{
  "vocab_size": 602,
  "hidden_act": "swiglu",
  "norm_place": "pre",
  "positions": "rope",
  "rope_fraction": 1.0,
  "init": "uniform",
  "optimizer": "adamw",
  "max_grad_norm": 1.0,
  "decay_fraction": 0.919,
  "dataset": "wikipedia_en"
}
Each number is 200 + 30 x the weight over its row's rms, rounded and kept within 0 to 999. Layers, rows and columns count from 0. The size before them is the row's rms in percent of the matrix's.

# up: layer 8 MLP up, 512x192, rms 0.125, rows 311-320, columns 0-47
# down: layer 8 MLP down (transposed), 512x192, rms 0.0959, rows 311-319, columns 0-47
# gate: layer 8 MLP gate, 512x192, rms 0.123, rows 312-320, columns 0-47
up311,104,198,193,166,157,215,204,189,239,213,209,229,202,222,203,173,206,238,221,190,194,182,176,209,167,188,213,211,226,187,218,161,228,222,210,220,198,224,209,227,194,198,205,215,175,227,205,179,213
down311,102,188,192,194,209,170,238,219,230,222,243,213,201,198,240,247,238,144,190,183,231,222,176,196,166,260,233,193,200,207,179,217,184,208,203,203,230,217,178,223,228,171,271,185,196,200,166,169,218
gate312,105,214,203,169,192,247,214,204,173,225,236,213,258,252,196,192,224,174,215,207,173,200,195,288,148,201,235,214,188,211,190,203,143,213,181,149,176,213,228,183,215,211,272,231,163,197,213,177,230
up312,106,193,202,250,198,198,174,219,192,145,175,189,229,208,190,228,209,235,159,204,165,243,234,142,221,179,204,236,202,207,180,175,221,244,223,275,220,214,201,213,140,208,160,224,188,172,234,247,203
down312,098,224,154,229,228,163,218,138,183,190,248,251,214,216,240,240,259,219,150,271,188,178,218,221,211,168,223,202,187,203,216,229,185,260,193,225,205,173,205,203,189,194,175,247,237,172,177,206,244
gate313,099,196,159,218,177,165,228,163,210,190,204,205,175,207,189,236,224,196,150,236,177,197,238,211,212,201,152,232,216,206,211,229,200,161,155,187,171,257,148,188,231,256,230,224,201,196,139,233,207
up313,094,232,171,186,220,211,180,224,196,183,218,244,205,153,203,226,166,239,197,178,187,199,190,163,176,165,181,215,222,255,196,210,199,241,141,256,196,167,194,216,238,183,259,254,174,212,188,221,153
down313,096,255,219,202,224,206,190,189,171,214,202,179,226,180,214,215,214,238,246,160,139,200,231,162,202,183,174,228,193,256,164,169,186,201,223,219,241,194,150,187,192,182,254,185,240,216,231,197,214
gate314,100,153,146,197,198,204,190,234,189,148,182,197,251,226,219,190,214,190,199,163,210,186,258,233,153,226,194,206,163,231,246,189,205,229,198,195,195,213,200,198,206,250,256,218,187,253,190,188,211
up314,105,189,160,165,205,214,153,208,186,214,174,197,219,222,212,177,217,178,198,184,145,144,223,158,194,162,179,228,172,167,171,252,259,199,212,174,201,225,226,223,210,198,228,248,237,285,156,191,196
down314,102,253,260,207,154,152,201,179,215,185,187,195,223,224,208,213,171,195,206,203,182,214,239,203,151,176,180,159,139,105,206,157,189,249,225,137,273,219,212,222,190,163,223,204,260,147,227,222,214
gate315,098,183,240,236,207,189,227,194,207,208,165,166,176,240,224,169,205,231,227,190,228,240,244,212,221,196,219,197,198,172,217,193,190,190,186,192,150,207,193,118,252,222,243,195,174,129,219,186,166
up315,099,251,216,192,231,234,211,130,167,175,257,199,142,199,182,164,180,235,177,171,140,213,222,212,270,275,184,244,231,167,222,168,211,203,182,202,145,208,154,143,236,228,190,156,195,176,215,178,147
down315,098,165,173,189,191,137,187,187,214,167,225,205,180,178,233,195,159,216,199,188,190,216,176,205,290,166,208,143,209,169,205,206,245,203,227,209,212,189,255,216,149,243,137,207,188,220,139,214,158
gate316,100,206,192,193,217,233,207,200,166,239,119,229,217,211,227,234,229,213,230,212,243,201,222,190,182,140,183,232,208,197,246,174,211,221,177,194,212,171,195,199,247,140,258,168,236,209,144,211,153
up316,096,205,227,191,253,213,201,187,212,193,178,268,200,221,175,162,146,205,235,222,178,242,245,261,226,197,242,165,205,187,175,180,228,216,156,180,201,195,196,196,225,203,195,167,230,190,204,195,171
down316,098,174,240,209,165,194,202,197,159,188,236,208,222,166,171,186,125,201,208,222,198,239,191,217,187,200,189,202,188,200,189,173,163,169,211,200,285,148,213,181,265,260,184,222,217,246,205,224,209
gate317,099,168,214,201,209,237,218,162,139,164,205,185,164,166,217,226,213,203,176,200,199,231,184,260,203,161,198,146,138,258,194,225,228,160,240,228,182,214,212,217,150,228,190,159,206,199,170,162,182
up317,100,200,223,179,221,199,187,196,187,213,240,183,217,115,157,213,199,152,170,189,203,246,194,169,224,213,213,198,190,183,234,207,171,148,266,184,195,176,215,259,139,214,183,216,200,242,197,230,166
down317,101,218,239,247,183,237,184,238,193,199,210,255,209,189,235,267,208,217,203,166,120,180,209,211,195,212,214,217,168,225,229,129,169,166,183,175,232,217,183,231,215,188,251,228,167,153,224,165,179
gate318,102,154,214,217,216,208,188,184,126,207,183,272,221,169,202,218,165,231,207,168,214,224,154,232,166,231,219,201,223,180,225,233,183,161,203,205,183,195,188,173,206,254,175,164,237,235,201,238,198
up318,100,204,248,188,199,170,193,203,186,225,222,174,243,214,218,257,189,217,166,217,181,233,194,218,194,179,174,202,256,186,230,226,202,143,183,231,142,169,179,241,174,243,220,203,205,189,186,213,174
down318,097,244,230,191,205,208,210,239,250,189,168,234,157,190,144,203,225,223,164,204,144,159,215,240,189,190,173,251,200,277,176,185,198,201,239,194,218,244,193,252,215,201,222,211,189,196,238,222,229
gate319,099,230,172,262,214,270,195,206,163,209,186,247,186,227,148,179,168,147,157,214,166,167,221,227,230,247,248,210,228,204,230,147,206,245,215,215,166,249,169,170,195,229,220,243,196,186,188,195,219
up319,098,241,222,230,226,199,272,238,158,160,193,213,180,198,172,167,138,193,157,264,226,227,221,158,216,240,231,210,203,257,214,215,232,235,144,210,188,240,155,225,174,194,204,164,205,184,154,170,193
down319,102,190,184,203,196,191,223,259,176,230,238,204,205,172,236,154,176,163,146,258,220,208,256,146,198,190,161,190,232,204,226,217,170,241,211,223,220,229,188,155,193,158,152,192,239,183,213,228,166
gate320,092,168,222,148,194,171,143,175,189,223,202,184,200,175,134,233,187,225,191,206,244,177,250,191,154,206,238,205,201,168,188,218,189,196,245,218,258,209,196,246,246,203,215,240,149,184,161,191,190
up320,094,207,219,191,159,277,168,222,150,167,153,179,177,230,170,204,228,182,193,191,196,220,180,178,139,209,138,196,232,205,248,167,183,185,221,214,141,199,180,213,208,243,151,261,166,155,163,204,199